Part of a small language model's weights: 5 heads of 32, 9.04M parameters.
Each number is 500 + 50 x the weight over its row's rms, rounded and kept within 0 to 999. Layers, rows and columns count from 0. Numbers have three digits each. The size before them is the row's rms in percent of the matrix's.

# layer 7 MLP up, 1280x160, rms 0.192, rows 971-1048, columns 120-159
119:583485524486499492554555505584478482516514453438503508572569565415472519476451529522416589482504478549548427543526455458
033:525452535517437505529540537573409505463452491505468444541490548481543518544443450446526463490526547470471537445486429478
117:534414512505547396514521490477415501568468504571459431508569494563546585450455495552471484565494534549586616421469494586
126:568437468532492523551475534483458453490534474429417432531457480538483469541478431438481490399491498543522520469466492488
109:515478566436506494498542473566425498492451502451527461495482589407494528474521426591479473437502495551612484492567518548
112:549531517569500498452526458546499550368553539558425443499464413431485508446513512523540462519581547500470542508544443404
024:534511549492428449575513559543399541419486496519512447565509444640517501530466374508509501477485485601467582481505463499
124:470486515442487461472478519519399492511555485486426489523580516525542467439529518525483599535466554515423510497561446583
136:506525506492452467502454554563496581540515477546571493533465511510484553403520461555515486545436509499548478570520403531
120:587546477471430463506516536583446585492558506436438511490603500465578424451478515468494499450463460514477513613479477502
037:510549524491481359519570530497441567431432516466482439597435446575520527506500406443512460514528482561460581472535515434
022:485484523473449438565549478509433554423475477401523512585526453509493493471480454481485456539470518587497542446508452517
031:560512531492467444600579495522465569445506534426515488583555428487506503509453405452529493488492556543331527484502458522
132:488511525387427537519549612471444521474424556522486389465500517443609477473494443517455467527440543545524536422372520552
023:516474521484421508567535491590429602493472545465477422531553491510528574500429420581526476423561510533483490498499453529
024:487500503504414421567558563544413616463393510425501529572505449525469460436426441571529448498492553523513561469537512545
126:504475462482522465497475438514405452453422469432459581497512495486448530535519431426566498487478598466546501601567443482
156:582518513437509524518435535554528512507428600564473516502535552403440538512404421566541537492509510481524465461509509563
110:479582502549494507500446473527355556481553527482429542523422534530560565558519448430535406534394484560494542476485501561
114:464476488446489460525485526484478510461535570483458444537455541413506603488511500529556470515537464568564459497493499545
145:485506515592469439646436574562506533500483427541525448594507408550532533444525482500591436594521488547475533465566429579
120:586409479508458521488466503498484546443481489457520429474523607468471555479534474515472604386540536504532576492499474560
029:567459537489468405574543505548379523456524577494487488546585516513511535510466385546548451512497515509468591444538430516
123:520445558443437500524587456548468424485533471529529484560515401559478588477467541568534545457534513465525455514358528456
125:507494505566371545491564501518452570467527476536430489556617499438481569566491371404545467528493592516451458468566520459
020:513485547502435463605586566500442549474469536434463465565495451537543516509442363461553496460451550482488541513536430433
152:488501552571416479640418467599463534560482545462539473635530513443507494509438489510485535470555447583442570504442460539
146:496564629541435527516546559577477491375494595527494490518402484459560474465498502443622503513471392588446575491507451505
023:565500542473384473566538535502452543437449490483560485587536534452531482521441452520498426456521512599472485484507500503
017:491497502536383467561532507525375516476480458477530457514518490543502533557451409432514479476495551554472550528502478510
118:556393484507482496564388425496498514581525465404420491477416513585462471515439505546459502518526500562450499515488522519
022:514498551556477459575573515532432552446433570489508456562562469534486523506480465486505468508489462518399536471540498479
128:489450491458471456550606475507516471528437537558482518495599515436508521432417464445478529452541518504417425508476537567
033:501434516516418457542521532504393528486424477504382506546495426513406517553425507458558441482577530546428556533542493524
024:501438552517389435535535535510410541438452531467506476564568494549511580514511507458533465536552535545476544455551444449
024:544517496478404438533558510493431580482476513520449464575470486507537588458448422447529478465499574509484555515458438419
021:531474531480442442618547575525445490517546473454426506472581527563510546506483468515549480465542551527502594526540496457
032:499479557525448431580531536468380589525423516480550428513502528547518513523500400510543444538520561524475522496482469477
030:561481581472427457633560517587433544411453509417444485548532546577483493455450404507524561426518520547457554475549465525
025:533427577489453458588587540522421499437470520435487475594511452528478489534458491524535453488519547494506494511428463554
029:514425517485426427604553521532403493406511492471568473519463453502524556492491448492491537443581497492540585435494503508
027:515487512549470498552488531512446509409471489519470522532530518498545526524501411417558491524506542499500539497502460458
025:476421490473395477521499509458408612439427482466501542526491474532473491584496418513494536444491507570473518490521462403
105:498549536447491472511561552469510503451404468526477473489484522588524520477482473493542527392430523470492520465553460498
034:494508560517402462547531511531469596454518572370436471561542478600462546538496474474552434525495558605512525441474481498
109:552509545523539516466535450432493532413440469542506526498442549555517465541491457541449494550432492539520479513516528551
130:455505522493517374479567465494479459523531542414457432516465624571522478519470528447546555480525531553559614428462475474
027:486505570473434434663577545495383477453434498492545432524586490529475518543412451464449494501533522525468559487503449449
032:493397596499465437587543574518451588466489481430454482607508528494521564501438403477518437589506534542535506428538444500
109:477550510496472378503509579453486472484436531498548497499416572503579450398513449565580477462432496482536500436626487527
032:572518520534491390625566511490470451487477497477491444572548530440455510469441409457529443437452522557466532553522464519
126:514367544579511426497461577522536484439483477580419464519561456487438520473433480559528615513482474495521562456499446429
124:514489531476458467514545534599513586589445523513496474578452607592522479479453514505550518511542525487467512537499558532
140:609521496417498476551490474469514473452500549469575491511507509521361511432496512462598500485483525536476479575636497460
044:495520517482466386609504583473430528447442532470408441541520481524558535562537451528595487541503485548479590496506461501
032:535437563492483517527538553553377568453470469446493500643519484524488587516438402500524500410525531524452553477527441482
124:489482541583369374541524531397468447525501556504550360570524512507542535603381505494462607509505559543519562411452398482
027:520523536486398468580498528548464562539529559457515440551507522529596498503421461463547532442537553474510556490495451473
028:500541576505394486597564486575452621406468488477492466566536446539536479505480442538492518430543580568495546463473439435
113:458488549543482482516520498496498528481538452528474519535479524494499509506386482502490557584557511503405597506514346404
126:498425500442498527535507505476515558539461476454411445484479604538531442454511550482472424444509530638566495491478500456
134:537585507503491486542527579518487538464464564490484444514610480504558509511469494554511473488524525525563480479458506474
126:548407621535393411530505462616541488478547568500521398524465447479534476509434515550481519418506469549528457515547541550
112:511515503434528377503598528531484485498456600536504461598565551540447532529455498529631582556481493467536466444554477546
120:537506637423478552518518581525455468500477545501492497549518493556429470581395499513478502485560507490486525409467496541
126:484454504439492428552435521533491573471470444466445524537518481507469414484402349519424529542544439542573547533431515519
131:526543557573400430557504527591455494507403483523538524494494477483521582620440472461497528511502430471477623550434429546
103:479474516596566495607607563498502615557475644402420508504476406512506518459570452591506471503505532578552499483480448473
022:560500555522409470607496535565458544437394455443550415544572482484487459469476434524526471433497602569413495539478482486
102:506524501477528359504532479495455533476458427514545409496488584438428468548506506513437552547459512528454484595462425519
035:534483532541415490661551547473443546412465525448468470594516520547537528552508407481491490525504524530465568515481457536
024:554489554525468510630503448513415565450519495483485511635525485504454516541491474581497496483483515505571574504516485497
033:510550482473447459595563533554426545437429531488431488528562492529498516484500456467518508473532485565467587478465485446
026:434457555536424418542524545500424543493331533498479439561555501568550549513480410470494431473507569493488538467517506471
137:487461532533441460597496437494456506539543448509458485510621543463406507481407523464493581518373445485491533502442436481
042:488471553440442433596573506460469559484480508428422464511572490565455431520508396493468533505504537515504582445446454465
028:567446488543463467572566549572472525468442497479484412564522496521530545550507459490519489528584525532469550550501472509
024:515511533507417472564515487475428582499472553464470502583527521461503507575488474551464490517537587581478508509465406453
# layer 7 MLP down (transposed), 1280x160, rms 0.179, rows 971-1048, columns 120-159
121:504467485522585379445522530484519524479508474536499548498524492538551509418532530502425478482578486435475438420557525514
033:553452532476491449552442489541517486567579618409546476484500561500546480495488421506472489527557409434555545553538528501
119:478481537475440506551446496425431530554570495582518445551485512436430577467517444452516471544454538432481430525441449523
113:545462569474527463477525541470467533499460479472527511439467601473499471458431566516491499527429515474625558622451455597
116:544471467534419520491531534454529524493559486481456485417432424554555460448476486459516485467503461421568516447494621546
106:537500494537480462523541522532491492480472533561585548476538527559469503401478470431462464537458563506527459481478574587
017:541492457385516489486459444386416462605539536512488482400411513537464480522534592505473479497411533464486390481509519524
122:568514504439528474437511479497471484499507528525645453584555447440518517460526546456530554533524490520520501503529585614
138:598463498536457517490396450616571550498435604480492452501529404428445456613472436492422527449452494441568491482510494476
121:476521570507496443506483489474574516513563466434584599496567440524504523382479546443512578500519550491471486567534425589
038:467602547517488518523435526401526473503474557459485626509465608455548456559518492564441454547477532467548435457446505487
011:422499409458553457492473477528561491539564516544574447465491495541517554504466488445590453518565512477508491555439430501
028:506508483434544535401499628497524544453516377533526556445524543582365438424510614526536462470520521554493471416516610435
129:405550572541492567582463425444556434537520493540433497540462524443423466472440579521469464497465595402540493586511532478
016:416483539425521500518560475509600565497516521532504498492482501465537472546447462447505509549517536444418596465445526466
021:412586548506504467525508460473520437544453460469490490464408501470599558572542537477483472459501483522553450558453460450
127:507526472532428522603548542440628452511519482431515590469479520578474527537503480483381477514400480438492535498465465576
155:472551514484576472491491433539418412487553517468570597500531525563542511547501538473545611463498441480520538582555495557
114:498566515494489485458347449488402529525537492539523532508522498572519505418543575440446527458475433530542465441491495478
111:471643556509540493499538493528457524466514523572430470529526514509582461531506460530506526489501435484517517403554514497
137:451584407449553437584416489534542449435409466576412477497484500460608457457510495517469398614486543599557487473569520511
115:518476416538553470425586535489517482510531496596476520447441462509526494508532514563489549563458454485484540412476540559
029:553562474578476474489546494452544526464449459512522425440474551433472369447504381558532545495517501513620541473713457513
119:394477508490431620493468536490521519462453527607457532501401477455407597555512489486571462460555527530454444440485427565
123:468504388505461517514479516512532519532471480531466490592446445462565506502616525478447452462421484459497464503532618504
015:619490522487501560545561579519552494425460540543393624530480532513485443468523490508449507470422425492543567455479532478
146:437486443562561510498518448489524492429549530394511485444531603429496440530529417487519451402515456594488554579462508583
151:466581485467404402558498567656512508490559456528579461567462617544558499534460478585519449487500473470516440599479439595
021:491525577593492539456488586533430546505420510494473467569433499538540517565507543503578512470611419553531468517488492572
008:362478417438488500530422482526478496535442463455539455558515534541568444495455508535406561504444498459447415451518574563
122:544454499557493456434568508526476473471436536556516398486585493506486482503551577505532473548424511485514569466495470435
015:528435470500549524470540475451497536552482478582550476427574516613546460579395541559461586518498492406459485499512503556
128:504515467525449501481511496477496446473503483478531473594496517457424550399480449551476560557505484495442422569546411462
030:571495435495476438439518385431557498518448573489617577493507540527409473465493507519538575492516566439552464533578495553
018:500494553581470484421505504512528510568489641431518416464530451493451475503520437564516546553538466560497459462551544544
022:486523535391516605424510467466584458492537411505421564466556444549542464542461458496506550472524541477474495427543398468
018:476557423471589605494476496449512474471473537532480412464528481493500379431539562552543497502480547517467526498583438484
034:605451514511485483456461414585395598526507426539465419603516483476570536537460560483576581445565491488489447509545528494
030:521478507540576509411467393456497577462536401566522512451488436430486445549502460486425467423500468545464562516459494526
026:545505488471539561484472556478430560535449531502409621525530495552585558528604497473509589420490517396410389519437494431
023:413511460515457520577425566524466516501556567545552567556441505424475461484529436347583483500376532525459486440538558391
031:530414541504562519396551495523620470547399568543511509501455514542374494461502583578428471558401466620516472451459528487
020:469480495429486581436540529516559493540474435524537511469476444484484446541526522581523505630524472516492580487506514517
108:563603482532485531550569507516611538442487525447479490393573534545446539465483413503505477486334464418504524439524539422
031:447439507420431458515530553537576471484418473537487375510435486528582550542531592497434540464508544566533529486480571478
091:489467516480455570457433535599515423520574526512484466621522448535552532530520447439492525518548549418508481510486426444
130:577543540559526571529477498521508507520475475605451449455534481471544488550491477481376493484517596467547504473552462591
023:407584494544410479447470614457488461516478513521473511402503505534553586518499495545551498491416465510563542572530460487
033:469588500486524503483438467521477496464538437536486491430440529509531500509460592463533545523430465504538455501515525571
107:547542428545480544577506564551493512516500629492457506407596471500513442501527404532587608458411471472433429451510583363
034:420577497437579521480520489532485524514566489505538396511594460543573511458484562537602455503559488564622528535595509548
123:508534408509444567431514498478453594520557500563456509471412476480500579479560527562517438563480510478458485584571513555
128:471535507513645449517553432472543483604426534517516559483477475521430426456552513494433502504570490520451462530635458489
139:440466512420495493538475505514581484599489511618507530545490487480455496524487520504493516456570447574507505689506440574
046:526503500470579548415439458480468418592441582480402537496466559509578458444514470556481463449524544476600552545548502518
029:515489425482555494398498368463348474546460468496441543587469552515465528523486465462500513543440506481506552538571555601
128:522610534593535437508448560485463450437450590404486472577498487613521458534399485433415447478454489507539509549495565563
029:509526498432560406463470474460457508498430438525518516492501603583462417538499498482457505443481588479453392446624534469
025:435399464511569514514524466536627463493510456538480517445506450439523388472541499487512485468562535436517505505518469480
118:494566500496545503590477558562584468492522604418416488519524511475506519480602408572509531541518517462540460582428482531
122:533495525477441469423465475413524421513551497561445444384481465523498601556588540375496593533472514485502514553499445520
135:519498426455590516497491635570538452590496547489458479454490443500432469507463452539548466562575484579572459462545521424
132:467576494510445478479515489476491495521474481588545481583363504448488490492514481615428514449498490495490513501568347520
118:455548477502478516493505482439543453514496502513559501572497452531471475394525577524475458545453471493514512489462546550
120:507581503442494502489514625509502510511416544566602467561548500481396450505480560560519502514404446506569627550449480572
134:481507550491466515595546516566455514524540444538482483603423468514509455506628549581504459476466492459458577588503558481
131:496541480562499507475463518472535460524525493489445476477530506556554460459507532442519435424553558462473531534475562512
105:421480525552489537526502486460549449537563449501498460517533496436540533488505469426427458587491457441440447542477551503
021:428525507479493502418520478460400572524507471505570424503530435472572414480516532567568550464541427524530465487520517487
113:555605416483579511463466541455525539472517565431534442464440470435571499513451482455456546490546544480500485567516432499
033:467406556508390419538467608534465497506466546449475492524468531572460481546454513481542608421462585468548461514482582494
013:470497476558511469436531578496463498515460532544556558494548442497538534477553470433566449571406472491499562509533511582
028:463595571469482488497485595580470558550412556532432511544464425586582552413496514445475500525439500393472446472396474486
027:507534549489527433481500519512528486499470568469504487479501554494578514490518529557440482453447483450549510502582468544
138:500508490487521510444544434422596564482478440419511480474468577497593524488461510474509562544486499529539460585489503477
043:522481477605516518533479487453515475510410532599456487426526509431558573378503523517374409480438430475473510562526464454
021:502525482475429489512504410417488515430470544532483476541596561571462582576446499507489529413389430501436456478535596447
013:467450543527532435466499514547519451421448484619531553531456547466515462484518479569512479581473523519439539514458542479